{"n_layer": 15, "d_model": 448, "n_head": 7, "n_kv_head": 1, "head_dim": 64, "d_mlp": 1216, "vocab_size": 16384, "activation": "swiglu", "norm": "rmsnorm", "norm_place": "pre", "norm_eps": 1e-05, "positions": "rope", "rope_base": 10000.0, "rope_fraction": 0.5, "qk_norm": false, "attn_scale": 0.125, "bias": "none", "tie_embeddings": false, "parallel_block": false, "init": "uniform", "init_std_qkv": 0.033, "init_std_o": 0.00602, "init_std_up": 0.033, "init_std_down": 0.00366, "optimizer": "muon_variant", "lr": 0.0088, "beta1": 0.95, "weight_decay": 0.0088, "lr_head": 0.00758, "warmup_steps": 200, "schedule": "wsd", "decay_fraction": 0.693, "decay_shape": "linear", "final_lr_fraction": 0.0, "batch_tokens": 65536, "seq_len": 1024, "doc_mask": true, "train_tokens": 493100000, "steps": 7525, "dataset": "wikipedia_en"}
Each number is 128 + 24 x the weight over its row's rms, rounded and kept within 0 to 255. Layers, rows and columns count from 0. The size above them is the row's rms in percent of the matrix's.

# layer 2 MLP gate, 1216x448, rms 0.119, rows 58-92, columns 384-447
size [ 86  95  90  86  91 118  94 120  91 106 113 108 100  87 106 107  94  90 104  95  80  89 106  88  86  96 120  89 100 112  90  95  96  96  84]
[[ 75 135 116 123 143 108 168 130 158 120 133 153 121 106 119 118 129 199 150 109 142 144 111 143 156 127 111 150 106 168 111 132 148  89 129 126 136 185 166 111 130 137 118 158 131 102 167 123 136 181 159 133 102 128 162 104  97 136 101 163 130 152 144 147]
 [ 91 148 105  82 120 122 134 122 179  88 154 106 108 167 133  96 143 113 170 150  94 188 131 120 172 131 125 144 121 117 151  85 149 129 108 135 130 100 115 108 136 144 135 144 131 172  99 104 136 137 154 147 117 131 133 126 121 146 162 107 112 114 135  82]
 [134 125  91  93 144 130 132 146 109 136 108 130  92 203 114 124 136 118 158 107 151 131 170 124 149 147 101  91 132  95 129 135 159 156 117 116  93 137 131 152 154 170 161 132 111 144 159 122 105 109 112 142 187 147 139 135 130 129  91 137 144 114 126 126]
 [141 120  78 111 148 141 127 112 164 141 183 170 150 121  88 133 130 112 118 100 156  70 137 111 160 111 131 118 139 118 140 131 102 124 143  96 159 126 142 161 116 136 146  76 138 145 144 137 136 108  92 100 142 153 118 148 132 104 149 130 101 136 123 102]
 [142 115 102 120  98 183 183 145 147 117  77 162 192 139 143 104 165 155 119 113 142 124 114 146 143 148 128 183 158 113 107 145 132 135 139 130 121 138 112  89 150 107 130 142 141 106 101 114 119 124  85 161 134 127 115 144  99 100 139 176  99 110 116 149]
 [151 117 152 119 140 170 126 137 124 154 123 142 107 149 130  82 138 153 134 177 136 105 123 170 151  75 152 136 177 133 139 117 145 118  93 150 144 145 122 126 124 141 163 131 146 150 150 123 113 111 109 151  72  85 156 118 148 144 155 112  79 113 138 100]
 [164 128 141 118 139 131 155  65  99  80 137 131 143 169 150 120 111 120 116 190 113 167 140 130 122 154 131 129 114 120 106 131 101  86 104 120 101 143 105 119 106 149 139  97 161 134 124 113 125 170 108 181 135  96  89 134 110 168 122 128  92 106 142 139]
 [154 157 150 137  97 105 137 149 140 141 100  93 147 147 134  72 104 165 171 104 153 219  91 145 138 153 121 164 152 112 175 136 159 150 128 120 131 127 193 103 125 128 106 134 128 116 127 129 108 167 100 115  84 127 159 108 150 142 118 146 131 175 145 116]
 [152 140 113 150 129 116  44 132 133 133 144 123 145 134 102  72 146 120 101 110 119 103  98 179 100 112 117 145 130 185  98  98 103 155 150 129 158 154 111 101 100 113 122 131 148 110 114 143 117 153 130 131  83 152 125 142 129 121 111 145 130 127 143 119]
 [114 120 181 113 116 137 111 144 163  88 130 148 108 135 189 131 145 153 145 152 146 136 108 128 125 124 141  85 150 170 144 170 134 119 111 154 148 111 137 120 130 102 141 156 155 138 133 144 134 112 154 128 160 139 130 143 141 135 100 147 116 140 108 143]
 [119 127 137 109 117 125 114 122 127 115 176  88 139 125 109  91 119  91 130 121 170 135  76 124 158 119  87 119 139 135 148 148  87 127 148 137 101  93 148 101 130 138 108 122 159 116 151 144 128 122 109 133 135 126 133 108  94 130  91 134 137 107 115 141]
 [147 116 151  77 113 114  79 109 156 140 119  79 153 110 140 121 123 138 146 133 107 123  97 102 140 155  78 186 139 104 123 164  77 180 131 139 131 116 147 146  98 126  99 110  80 117 117 104 154 127 136  85 148 161  99 134 118 140 115 126 119  89  98 102]
 [182 129 154 166 134 112 135 146 131  63 171 117 154  92 160 103 164 147 124 138 142  94 132 136 100  86 133 129 101 160 113 164 118 137 170 151 111 130  93 123 103  83 110 104 174 106 136 108 143 139 166 122 171 124 149 106 119 117 124 120 151 154 146 167]
 [151 155 126 128 119 143 122 126 111 107 100 104 143 169  83 165 114 199 120 113 113 120 157 128 156 123 154 112 137 172 164 170 136 121 143 117 125 119 110 148 155 168 121 158 147 125 133 140 113 104 156 165 146 121  82 141 134 131 124 127 177  50 143 115]
 [143 121 162 146 116 116 142 116 133 100 143 132 144 116  97  63 157 117  73 128 127 167  99 145 114 140 103 157 103 153 146 129 130 123 111 120 170 135 142 120  86 151 148  99 138 115 137 107 113 123 164  81 160 116 158 154 164 157 148 117  97 100 162  95]
 [ 73 158 100 145 145 120 137 129 156 159 127  82 106 162 153 181 112  94 175 101  92 123 111 160 133 176 125 174 149 124 103 144 140 116 124 131  87 124  81  83  84  93 139  70 157 135 118 114 157 113 139 147 159 115 129  90  94 107 128 120 101 100 157 150]
 [150 157 117  93 110  75 140 109 113 164 146 119 126 106 157 208 192 161 133  91 116 149 135 140 132 117  92 147 150 159 111 147 148  62  95 112 120 128 153 162 150  91 154 100 113 197 143 135 126 112 127 180 127 160 126  80 146 146 168 101 138  67  68 174]
 [150 118 121 100 119 119 115 115 146 185 115 133 124 142 135 108 125 126 161 112 160 129 125 145 180 128 143 122 162 130 147 148 119 111 106 159 105 124 122  81 133 133 110 131 102 107 162 141  80 143 139 172 141 147 107 123  77 147 187 122 146 123 132 106]
 [109 137 101 181  84 111 112 149 163 142 102 116 139 141 169 124 118  72 112 111 124 130 117 137 111 154 160 126 114 120 105 118 123 135 101 113 108 137 111 111 114 130 145 168 129 131  86 129  93 142 118 104 120 132  80 133 127 114 134 122 104 128 127 136]
 [101  98 146 168 109 126 131 107 114 100 156 124 129 133 158  86  95  85 140 100 115 121 110 142 136 129  94  88 130 170 161 159 108 120 148 148 132 147 178 137 107 111 133  79  94 133 109 120 166 126 159 143 119 155 179  91 156 133 140 134 153 143 120 121]
 [117  86 146 145 110  99 145 142 139 147 129 102 117 129 136 138 102 101 133 108 142 116 139 135 146 124 106 122  80 155 120 151 156 107 108 115 138 150 116 101 102 104 152 125 141 148 144 134 151  88  66 164 125 129 126 100 145 144 153 103 117 129 127 137]
 [133 130 111  93 138 161 128 113 104 118 129  90 131 159 157 109 121 152 106  99 139 126 113 156 134 159 119  63 147 141 146 168 133 117 135 129 151 135 124  95 118 138 178 128 125  82 183 143 121 132 141 115 130 141 153 144 140 129 146 149 120 138 102 118]
 [153 108 200 134 175  90 158 111 151 100 136 158 127 149 144 119 102 146 152 142 195 112 121 165 117  98 126 131 123 130  91 169 105 178 136  89 120 122 132 143 116 122 130 133 108  78 128 171 122  91  80 155 119 149 142 116 124 167 133 119 148 157 151  83]
 [117 123 122 126 115 111 128 136 169 163 141 110 163 165 139 112 109 149 109 137 135 138 125 131 127 124 110 111 129 134 151 189 122 118 156 176  99 138 126 136 174 118 136 112 126 112 157 146 103 131 125  88 134 168 160 116  94 160 130 156 160 118 192  94]
 [158 135 165 125  99 139 163  90 143 125 153 140 140 185 147 110 134 133 121 140  86 137 146 111 106 142 134 123 125 148 135  90 124 147 119 130 147 126 167 123 128 157 159 108 127 143  96 131 133 144 116 136 116 114 145 163 152 135 117 111 154 136 155 171]
 [152 117 147 138  99 139 162 125  95 130 137 140 124 134 155 168 105 164  75 142 134 163 119 116 161  97 121 157 128 137 126 102 114 127 118 127 149  92 113 104 157 129 136 167 150 112 134 115 136  97 139  81 126 123  84  91 130 143 141 149  93 118 178 101]
 [139 149 134 148 120 131 154 122 139 119 154 116 113 107 125 140 123 140 109 132  95 133  84 159 122 128 144 179 134 127 134 133 151  89 111 141 122 165 103 138 143 189 119 112 149 126 169 115 123 178 130 135 106 159  85 106 137 121  98 129  86 141 109 119]
 [119 169 108  98 107 130 143 143 126 164 144  99 145 133 125 118 134 125 110 121 116 102 130 134 156 128 127 126 132 149 133 157 163 110 130 157 118 111 137 159 125 139 127 114 113 110  99 125 123 153  96 129 150 153 154 155  82 128 104 103 141 122 124  86]
 [100 109 114 153 144 126 152 151 120 122 131 143 161 158 148 149 157 121 122 112 151 150 114  90 133 182 124 110 120 144 102 145 134 144 148 163 128 133  63 117 141 124 162 106 149 104 149  70 161 100 115 128 110  80 118 110 120 113 103 178 123 116 117 103]
 [113 137 162 153 136 111 135 122 143 112 144 145 156  98 101 130 129 125 122  87 148 156 118 169 120 148  94 125 114 115 135 124 149 111 144 101 108  96  90  94 112 107 130 159 135 159 125 148 127 102 119 132 165 146 150 151 107  65 129  88 110 137 148 110]
 [ 98 147 116 144 122 143 150  41 166 111 148 155 127 119  74 119 119  78 139 152 117 142 151 106 138 130 150 100 127  96 114 133  83 133 132  89 157 119 156 179 137 137 140 126 128 110  99  98 134 107  93 132 136  72 164 125 106  85 169 104 157 146 144 133]
 [ 55 127 122  95  93 102 132 138 146 102 138 172  91 155 197 143 137 110  83 141 112 126 161 136 105 142 154 157 138 175 149 135 114 127 148 144 102 118 139 109 189 104 161  82 114 118 145 151 205 109 146 139 144 115 155 128 172 159 130 127 142 141 128 127]
 [139 160 108 106  75 183 137 147 107 107 161  89 133 105 132 126 125 123 142 107  89 162  75 153 102  96 177 102 118 164 140 137 101 163 105  95 111 103  94 138  90 113 116 152 141 102 143 174 113 122 149 121  91 136 124 112 117 149 149 133  89  97 128 120]
 [ 93 120 123 121 172 110 103 157 127 136  88 124  72 107 126 131 152 112 170 144 112 131 140 117  78 137 124 165 126 121 143  96 123  71 121  90 126 124 161 146  99 119  50 124 125 114  93 147 156 151 146 100 142 118 178 159 158 131 103 131  99 148 138 105]
 [139 152  96 148 157 147 144 104  70 102 137 120 102 148 103 135 127 105 131 156 150 131 128 131 175 138 126 132 128 140 124 150 100 185 100 152 148 117 170 160 143 158  97 167  98 148 104 142 141 114 133 187 157 126 172 139 102 136 147 154 166 100 153 127]]
# layer 2 MLP up, 1216x448, rms 0.124, rows 58-92, columns 384-447
size [ 84 100  95  92 101  94 115  95 107  94  81  88 100  98 114 100  85  88 100 100  79  95  96  90 118 111 117  83  93 101  88  96  91  98  89]
[[120 160 130  89 122 130 155 136 131 138 102 139 118 126 107 120 134 170 135  97 133 136 149 127 150 176 101 118 117 117 126 130 134 131 139 124 114 179 115 112 114 140 147 122 126 112 129 120 154 145 139 152 171 143 133 131 109 137 147 144  84 111 124  88]
 [154 154 129 139 106 151 136 127  94 136 116 145 115 126 143 135 105 161  98 123 164  91 137 115 107 124 120 135 173 133  78 148 147 141 129 113 130 137 132  98 113 110 153 137 132 115 165 155  94 119 125 136 166 110 130 112 146 114 100 176 133 111  93 144]
 [110  85 112 113 127 123 145 100 166 130 126 106 150 112 135 115 134 130 132 115 114 117 148  89 184 111 128 193 129 156 125 134 121 116  89 119 149 140 134 114 174  75 114 136 120 154  88  62 123 123  92 131  87 123 160 133 138 146 113 136 133 138 111 150]
 [101 141  74 110 136 134 132 129 188 138 132 110 134 115 166 124 137 102 158 156 189 134 127 133 118 108 158 121 148 136 135 162 137 126 134 137 126 100 131 111 118  93 152 109 155 151 129 108 176  98 113 126 134 142 126 104 146 150 120 169  93 146 129 154]
 [155 139 178 188 134 103 131 100 124 132 132 112 145 132 148 177 135  99 135 105  95  99 140 138 143 147 100 119 102 129 130 104 116 147  90 110 103 119 119 146 116 150 118 107 129 156 155  92 119 146 134 103 122 110 100  93 147 128 108 110 170 102 123 114]
 [135 131  86 119 113 131 161 139 140 138 121  92 156 100 118 144 119  91  99 111  95 130 163  96 156 134 139 133  57 128 126 152 138 153 158 140 124 115 126 111 135 106 112 102 101 141 125 129 144 139 118 121 106 161 105 132 115 142  78 131 157 153 141 131]
 [181  84 103 140 147 157 153 146 166 143 135 169 129 128 104 141 128 148 195 138 173 111 110 159 159  94 116 144 146  94 106 103 128 151 146 117 124 125 128 121 151 117 120 132 108 145 109 129 100 113 135 150 145 157 144 145 109 108 142 129  81 180  95 108]
 [108 179 131 144 142 143 136 131 139 154 139 124 162  96 118 113 113 132 158 111 137 160  93 151 125 141 113 168 116 120 151 145 140 160 155 136  99 120 160  92 162 131 127 181 130  91 133  79 116 174 113 101 130 121 106 139 110 116  95 122 121 131 134 164]
 [134  91 101 148 103 119  78 115 109 133 150  95 173 147 101 106 160 127 107  79 123 119 125 146 124  96 109 126 156 160 105 112 118 137 167 106 159 124 116 109 102 148 104 130 126 115 118 117 111 134 133 166 104 157 137 134  97 128 135 167 153 164 163  94]
 [138 153 173 123 121 122 113 166 153 103 150 125  99 144 172 133 146 165 121 140 142 128 101 154 154 118 105  93 146 133 110 133 159 120 106 174 141 108 120 150 115 126 127 155 170 113 134 171  98 101 131 120 144 134 115 171 144 154 118 148  95 121  97 151]
 [155 115 116 146 132 130  83 157 113 108  71 162 142 112 142 121 115 150 148 177 110 116 154 131  98 117 117 152 100 130 105 110 141 140 156 180 142 167 127 137 114 137 128 112 147 158 143 125 105  89 134 128 170 149 117 142 166 130 161 126 132 125 165 108]
 [ 94 165 105 153 122 160 118 143 135 167 130 175 153 168 174 138  81 122 100 128 118 121 113 117  87 111 133 127 116 171 164 121 132 121 128 109 111 145  89  78 152 147 149 164 188 151 151 106 128 163 140 110 149 104 161 105 100 139 136 115 141 130 142 134]
 [126 122  97 118 139 162  88 110 130 135 105 168 141 128 115 161 122 134 109  98 122 122 123 108 107 145 141 131 160 117 180  73 163 118 139 173 107 115 121 128 140 133 106 176  65  93 153 127 102 150 145 130 145 145 113 126 127 161 120 104 113 104 143 110]
 [147 122 143 123 149 107 169  81 151 107 127 100 141 135 116 125 103 188 128 103 142 127 146 182  94 140 176 133 143 173 138 153 109 139 122 103 129 128 148 124  91 141 164 123 124 105 113 130 129 109 154 112 172 109 105 147 153 102 117 167 147  95  97 115]
 [141 153 179 157  99 142 137 161 106 124 141 149 131 142  72 116 147 161 100 127 167 142 128 140 119 100 100 105  89 107 108 101  99 143 116 156 152 106 138  76 141 152 149 127 126 149 110  87 105 113 107 117 144 105 104 117 118 127 140 151 192 123 128 130]
 [187 134 206 136 152 153 165 151  98 136 148 151 131 132 147  93 110 186 119 141 172 115  95  76  99 131 129 117 139 125 121 113 136 170 128 103 135 128 129 161 122 126  96 163 101 123 146 151 120 142  90 133 118 141  81 179 177 188 160 167 147 113  98 112]
 [120 119 148 168 124 144 134 126  95  78 114 138 107 119  94  94  78 103 105 184 113  89 123 153  93 124 135 112 125 110 162 107 122 181 155 174 134 119 111 115  98 138  85 151 163 110 107 120 121 148 159  35 100 144 153 144 105 118 106 127 135 173 143 138]
 [165 107 138 126 117 128 158 106 150 160 147 122 122 145 120 110 127 120 167  94 172 130 135 128 149 128 155 116 176 111 137 160 113 113 117 145 115 110 113  86 131 124 105 118 108 104 159 149  79 160 133 163 156 136  92 138  83 131 174 113 154 139 111 100]
 [147  97 120 156 124 117 118 121 123 146  94 133 127 117 116 194 144 105 140 109  73 100 119 116 126 155 129 126  99 178 111 146 138 146 128 110 113 125  93 139 122 124 116 143 150 151 122  61 141 156 116 145 125 147 166 100 142 128 140 148 103  93 105 127]
 [110 180 139 155 156 125 159 123 126 136 137  97 123 130 178 139 144 160  69 111 140 121 122 176  90 147 103 127 114 116 148 107  86 107  59 149 148 131 109 156 100 120 122 144 134 110 122 136 109 131 125 129 129 171 133 117 136 118  79  98 113 142 133  65]
 [131 125 114 152 105 131 139  57 119  97 108 126 108 163 145 176 119 135 128 164 128 115 134  99 146 116 140 121 149 119 108 126 140 106 186 140 134 139 138 133  79 190 160 115 118 134 148 103 148 160 113 149 115  87 185 153 136 143 173 103 105 110 112  66]
 [125 133 134 161 126 118 130 136 149 156 149 162 120  97 100 134 121 119 159 158 133 156 139  89 137  90 134 211 128 115 106  98 133 139 149 115  76 115 144 172 128 126  84 120 141 162  65 114 118 129 112 134 124 127 134 127 130 127 125 110 102 142 134 159]
 [ 73 133 101  64 129 135  99 142 126 136 132 133 128 104 119 137 123 117 106 133 123 120 132 129 135 114 118 108 165 170 163 111 108 165  92 148 112 164 133  95 163 112 133  92 100 185 127  91 130 143 156 133 156 146 136 151 142 106  74 123  97 106  82 139]
 [128 125  85  86 122 145 115 113 146 146 164 147 151 158 139 120 157 168 149 100 108 104 151 134 115 115 134 152 167 117 136 160 132 118 123 153  80  81 179 122 105 117 114 131  66 135 135 167 136 168 133 113 120 191 129 129 113 152 118 133 101 137 128  91]
 [111  71 114 110 118  87 156 133 145 149 119 115 119 126 133 141 127 119 137  96 102 116 139 139 155 153 157 110  99  68 117  95 147 165 119 131 129  78 132 144 128 119 149 163 118 138 120  87  80 163 111 146  90 125 150 154 112 163  99 123 141 128 102 170]
 [133 151 112 122 145 138 144 131 131 144  99  80 125  86 114 128 153 140 147 146 126 121 114 135 128 155 103 120 155 128 120 116 164 132  96 110 145 125 144 113 150 151 161 124 120 101  94 171 117 153 123 144 116 115 166 137 136 152 132 120 121 144 112 126]
 [142 128 146 169 159 172 129 135 114 119 179  57 153 116 147 140 114  96 107 116 116 144 108 165 155 155  73 168 159  85 112 107 125 108 103 173 104  99 106 151 106 171 118 119 145 106 160  96 121 121 146 157 111 152 114 124 122 118 138 108  95 116 129 153]
 [ 91 122 129 170 152 133 155 141 118 142 113 131 132 126 140 106 144 140 147 105 170 176 139 144  63  77 114 112 119 119 110 148 104 119 148  99 127 109 116  82  87 163 182 101 176 143 128 144 125 150 146 113 100 146 141 166  53 127 115 144 110 101  77 142]
 [ 97 114 118 103 139 122 145 159  96 155 141 123 154 174 134 148 161 121 121 126 138 156 136 126 106 175 127 146 150 129 103 117 145 152 126 149 131 135  97 152 151 128 132 153 129  90 123 142 145  83 126 137 145  81 140 124 148 111  90 173 117 122 122 135]
 [156 119 119 107  90 160  94 128 110 141 133 119 106 141 167 124  97 141 131 135  92  98 142  92 129  93 180 155 141 124 140 140  81 122  99 102 135 126 128 157 140 167 120  98  91 123 122  78 114 163 138 130 102 146 135 152 142 152  95 167 132 104 108 149]
 [156 119 127 167 144 126 155 135 150 108 149 139 146 121 134 124  64 128 136 132 110 162 106 181 145 127 122 129 125 102 146 115 117 129 125 165 123 102 127 164 100 133 117 102 135 107 122 134 158 104 131 185 106  96 112 119 119 118 167 179 146 123 116 187]
 [ 62 116 136 125 128 118 129 128 131 123 146 159  92 165 177 142 181 108 115 139 125  72 123 136 101 111 135 138 114 155 140 156 161 111 119 136 155 136 112 126 190 108 150  97 134 124 114 132 160 118 132 155 147  78 137 133 148 161 140 109 157 114 137 117]
 [155 151  91 138 148 117 159  84 116 125 149  91 117 132 126 135  86 122 175 112 113 151 100 124 155  83 111 150 115  97 110 105 102 129 150 101 118 135 105 119 129  65  96  96 122 142 143 191 145 170 135 103  92  75 122 113 152 124 130 183 103 145 106 138]
 [ 93 117 153 105 146 126  96 113 137 125  99  89 127 118 159 132 159 145 146 137 137  99 137 151 142 187 160 153 118  93  98  85 101 123 102 125 127 165 128 134 149 122 111 143 162 137 115 130 124  97  88 101 142 132 149 209 138 134 138 135  93 127 166 148]
 [134 129 118 109 112  94 145 182 178 137 119 115 188 126 158 108  94 150 119 139 120 123  96 169 130 142 117 127 118 134 133  85 149 122 155 106 122 120  68  99 108 117 129 127 148  79 147 156 114 132 119  87 139 106 102  93 141 124 138 139  95 161 118 115]]
# layer 2 MLP down (transposed), 1216x448, rms 0.0421, rows 58-92, columns 384-447
size [ 78 110  91  89  94 102 101 120 106  96  97 103  91  87 119 105  83  85 101  95  76 102  93  88 104 104 113  84 101 105  91 100  90 122  84]
[[150 147 134 103 121 142 138  96 120 112 101 123 134 128 111 118 103 136 113 160 126 121 106 111 129 186 113  93 109 112 115 104 145 140 122 107  91 134 127 104 109 155 131 109 128 104 109 114 168 118 108 139 164 136 124 122 152 125 166 117 128  94 146  93]
 [169 121 120 148  91 142 128  98 122 151 140 151 142 136 116 117  96 144 140 142 155 128 127 115 131 161 160 126 135 136  98 146 137 124 128 137 111 137 120  76 138 164 137 138 113 142 136 160 131 110 169 180 185 132 129 139 136 113  98 152 134 110  99 100]
 [115  92 120 125 120 106 132 130 151 145 117 139 153 119 130 121 143 123 136  91  88 134 143 124 172 113 152 191 112 186 132 145 129 133 125 120 143 118 148  94 149  85  93 139 102 122 105  88 153 150 114 166  83 143 111 115 128 152 136 114 148 120 151 138]
 [121 136  54 134 137 120  88 136 186 130 141 142 137 115 155 124 142  80 125 137 151 105  99 125 147  88 131 110 165 136 133 156 108 151 116 130 124 101 126 135 133  92 156 120 122 138 126 119 159 126 115 118 151 146 143 141 156 140 141 148  85 125  97 144]
 [158 137 159 166 136 101 167 121 104 115 144 127 157 129 193 139 151 118  91  91  90 109 137 143 165 159 135 139 111 103 121  86 153 130  95  89  61 128 139 168 155 146 113 135 129 144 118 110 121 146 134 136 118 122  86  78 121 119 137 133 195  87  84 116]
 [155 120 112 116 125 164 139 122 135 167 128 157 121 129 133 113 144 135 127 155 127 112 154 107 154 119 131 110 158 121  99 112 147 116 128 165 121 136 159 125 141 172 154 121  74 172 158 122 131 119 115 135  71 113 149 105 154 157 159 130 115 114 157  90]
 [168 116 100 135 138 129 130 150 157 144 134 162 123 122  97 142 128 162 168 135 146 115 107 158 152  94 102 173 132 102  99 108 129 166 140 124 133 128 144 105 168 129  87 141 121 154 120 133 118 120 125 150 132 166 136 140 126 106 149 136 109 163 123  96]
 [ 95 106 114 115 130 127 113 127 106 134 152 160 113 116 137 160 168 107 100 160  95  52 169 104 121  82 120  82 130 132  86 111  94  93 131 105 124 141  82 152 132 120 120 123 127 154 128 136 139  95 165 134 165 137 104 114 130  98 156 123 112  94  96 146]
 [129 108  92 171 107  98  87 163 133 159 129 126 158 124 139 132 156 145 139  77 111 109 112 136 130  90 118 148 157 169 125 120 129 123 169 104 172 107 148 128 143 113 112 117 154 107 129 108 104 104 128 141  99 143 142 144 117 136 149 158 121 159 167  91]
 [140 132  80 147 111 155 169 116 135 143 132 131 116 132 120 124 110 126 107 112 142 145  96 109 119 133 144 157  99 116 137  78 130 111 133 126 100 154 156 156 130 171 137 112 159 103 136 123 110 174 107 116 133 167 117 141 122 126 144 124 107 163 124  95]
 [135 116 155  96 121 135 151 108 132 139 166 121 137 113 118 115 131 134 164 121 150 149  82 140 154  97  99 128 133 171 138 149  99 136 127 144  98 102 138  92 123 123  98 119 143  93 150 168 125  96 103 120 125 104 156  92 104 139 106 116 136 103 112 132]
 [143  91 131  59 102 117  94 120 126 143 123  74 129 108 123 115 125 129 151 130 112 126 110 136 139 170  94 192 137 105 140 153  63 180 133 123 121 120 132 155 122 130 104 131  99 138 119 127 138 122 172 105 156 155 109 131  99 140 111 130 117  77  86 116]
 [185 146 131 110 130 138 104 146 138  69 160 152 141 120 160 109 122 101  99 116 146  92 141 108  98  89 148 131 135 179 136 121 158 113 120 166  82 110 109 131 115 133 108 168 158  87 165 120 119 162 152 139 155 170 135 105 150 144 129 130 118 144 146 117]
 [126  99 139  94 112 105 141 105 122 115 135  88 134 132  98 138  81 176 131 128 170 152 119 166 122 135 156 127 161 146 107 130 109 155 131  78 140 136 103 119  82 124 142 127 131 114 132 124  93 116 144 122 178 121 113 139 135  77 105 180 127 144 110 123]
 [120 104  60  97 150 126  85 112 139 177 118  96 108 129 194 160 116 121 181 134 111  99 135 110 134 155 160 128 155 167 135 166 138 119 142 128 115 137 129 149 137  99 116 158 122 134  75 177 150 158 125 182  96 152 141 129  98 115 145 103 101 147  98 134]
 [150 135 117 115  94 124 140 123 147 116 123 172 139 146 122 132 143 133  79 143 175 128 149  98 104 103 129 138 124 146 130  86 121 134 133 120 141 129 165 131 126 171 131 123  84 132 182 121 123 132 143 101 107 152 103 197 126 153 118 143 128 157 101 140]
 [117 158 131 126 154  83  98 127 106 138 161 114 140 107 128 149 158 118 151 177 113  79 140 124 139 136 145 110 144 168 140 125 125 155 139 148 147 135 114 162 138 104 127 139 140 145  72 129 114 182 155 133  97 122 127  96 172 126 174  96 104 134 117 194]
 [125 127 111 177 150 131 143 118 118 125 128 182 148  98 173 129 119  93 147 141  77 134  90 144 105 148 111 124  99 137 140 121  82 146 136 116 120 113 127 120 153 135 122 140 114 124  83 142 152 139 153 114 159 126 166 132 163 131  98 175 115 120 115 122]
 [112 120  93 146  80 130 114 115 144 126 115 119 101 125 112 133 113 112 114 118  93  84  95 114 124 158 155 121 153 114 133 125 147 144 124 141  90 154 153 119 144 134 148 128 113 115  80 101 122 160 141 136 174  88 121 103 113 119 160 122  94 128 112  93]
 [130 178 138 176 147 142 137  96 149 100 150 104 139 128 171 163  73 144  71 128 131 120 151 139 138 163  89 161 125 117 152 127  84 146  76 130 136 158 102 152  83 135 135 160 127 122 119 103 102 146 139 155 163 139 137 105 117 132  98 149 105 130 135 106]
 [144 103 144 114  88 105  66 158 150 153 124 133 122 112 147 119 153 120 118 132 143 123  83  89 153 151 107 174 117  89 163 116 140 170 146 152 112 109  92 146 106 108 143 130 128 128 139 152 135 120 152  80 132 101 101 127 142 144 103 138 171 134  85 163]
 [117 128 120 136 109 142 135 114 166 142 140 133 132 136 135  98 124 148  99 165  93 148 174  97 129 112 131 164 128 159 126 110 142 145 125 138  54 108  85 155 128 163 104 146 110 181  83 134 115 112 121 136 132 130 127  98 128 114 137 108  93 118 149 124]
 [108 140 219  92 185  80 130 150 178 137 156 155 160 154 146 124  90 109 152 144 162 122 114 150 111  92 135 169 153 104 125 147 100 183 123  93 126 124 180 143 127 124 140 131 102 104 156 196 156 119  83 140  96 160 139 137 117 139  98 141 140 142 151  79]
 [140 122 103  83  91 137 106 182 129 164 126 142 128 124 124 128 181 118 105 111 100 119 156 162 122 148 174 154 127 128 106 105 134 127 111 146  77  85 133 142 120 105 126  68  99 151 124 152 153 147 143 104 110 141 113 106 150 147 120  76  63 141 116 128]
 [107  78 126 117 130  92 159 104 142 136 139 124 111 142 123 112 131 112 137 121  79 142 146 119 137 179 138 110 112  93 133  77 130 151 117 120 121  86 131 110 130 140 161 132 115 140 120  71  86 127  98 137  87 129 157 157 129 182  98 106 135 135 126 181]
 [138 114  97 126 148 129 117 144 135 109 155 108 121 108  94 129 150 120 151 130 127  94 123 120 139 168 101  91 141 145 135 142 171 132 141 116 134 121 153 149 127 132 138 171 108 130 115 154 137 144 131 119  98 121 159 145 142 143 118 124 131 122 117 166]
 [136 157 106 117 112 152 133 136 138 141 129 141 118 140 141 136 126 137  94  87 113 139 180 135 114 132  94 122 120 126 132 121 151 184 143 110 118 110 118 137 162 124 137 162 131 101  97 157 141  99 125 136  98 146 133 153 152 110 150 133 117 118 132 134]
 [ 89 128 197 115 132 130 126 147 163 131 142 130 103 123  90 111 102 165 135 134 136 106 122 128  79 134 114 105 131 139 154  92 101 128 125 143 108 112 137 118 108  99 143 157 149 162 132 122  93 180 118 114 165 102 132 105 118  91 126 134 114 117 137 129]
 [119 136 128  91 149 120 137 157 116 158 139  95 130 147 120 127 122 146 138 126 124 137 154 131 118 128 145 153 128  89 143  78 170 103 148 101 163 138 113 131 127 119  66 123 113 108  78 174 120 122 132 124 143 150 169 125 175  96 130 139 128 106 104 128]
 [120 148 138 142 124 127 126 101 167 129 149 138 142 127 121 134 113 134 138 107 131 169 137 139 100 147 111 137 134 117 139 158 124 132 151  85 109 109 117 129 122  99 144 133 140 158 131 138 114 153 138 138 128 161 129 160 108  96 117  84 147 137 144 113]
 [106 149 117 131 120 150 133 116 163 130 120 142 104 113 146 137 161 133 142 112 109 123 176 103 145 124 177  89 130 109  58 114  93 114 109  94 142 140 148 163 111 121 141 107 128 117 147 136 122 138 126  95 153 120 146 123 135 105 115  76 119 119 141 134]
 [121 131 136 108 127 130 117 140 121 135  64 122 154 130 120 113 106 142 153 137 166  77 134 120 113 113 110 108 151 156 167 149 155  89 177 132 139 143 171 171 124 121 130 111 134 134  91 115 123 103 107 115 139 106 122 113 146 136 168 146 136 128 100 133]
 [144 130  83 131 121 164 127 146 114 123 149  90 127  95 152 101  90 123 156 111 127 141 111 123 130  96 127 145  91 114  85 117  67 164 122  92 111 117 126 105 104  76  98 129 137 125 157 164 122 185 153 124 128 122 106 108 126 145  94 149 102 118  87 127]
 [161 145 123 159  94 141 142 113 101 125 196 171 153 131 107 113  98 156 106 110 135 129  88 128 148  98 125 102 126 152 148 154 148 186 112 166 141 101 122 111 118 139 154 110 132 136 121 134 134 147 130 147 113 154  97  81 111 144 143 124 164 103 118 145]
 [132 148 124 128 141 129 104 159 161 108 153 105 135 155 157  96 127  97 113 154 117 117 132 183 159 146 113 149 125 119 150  91 145 145  97 131 125 146  85 148  85 130 142  96 131 127 115 140 107  70 166 105 143 110 125  85 156 149 141 165 120 119 121 136]]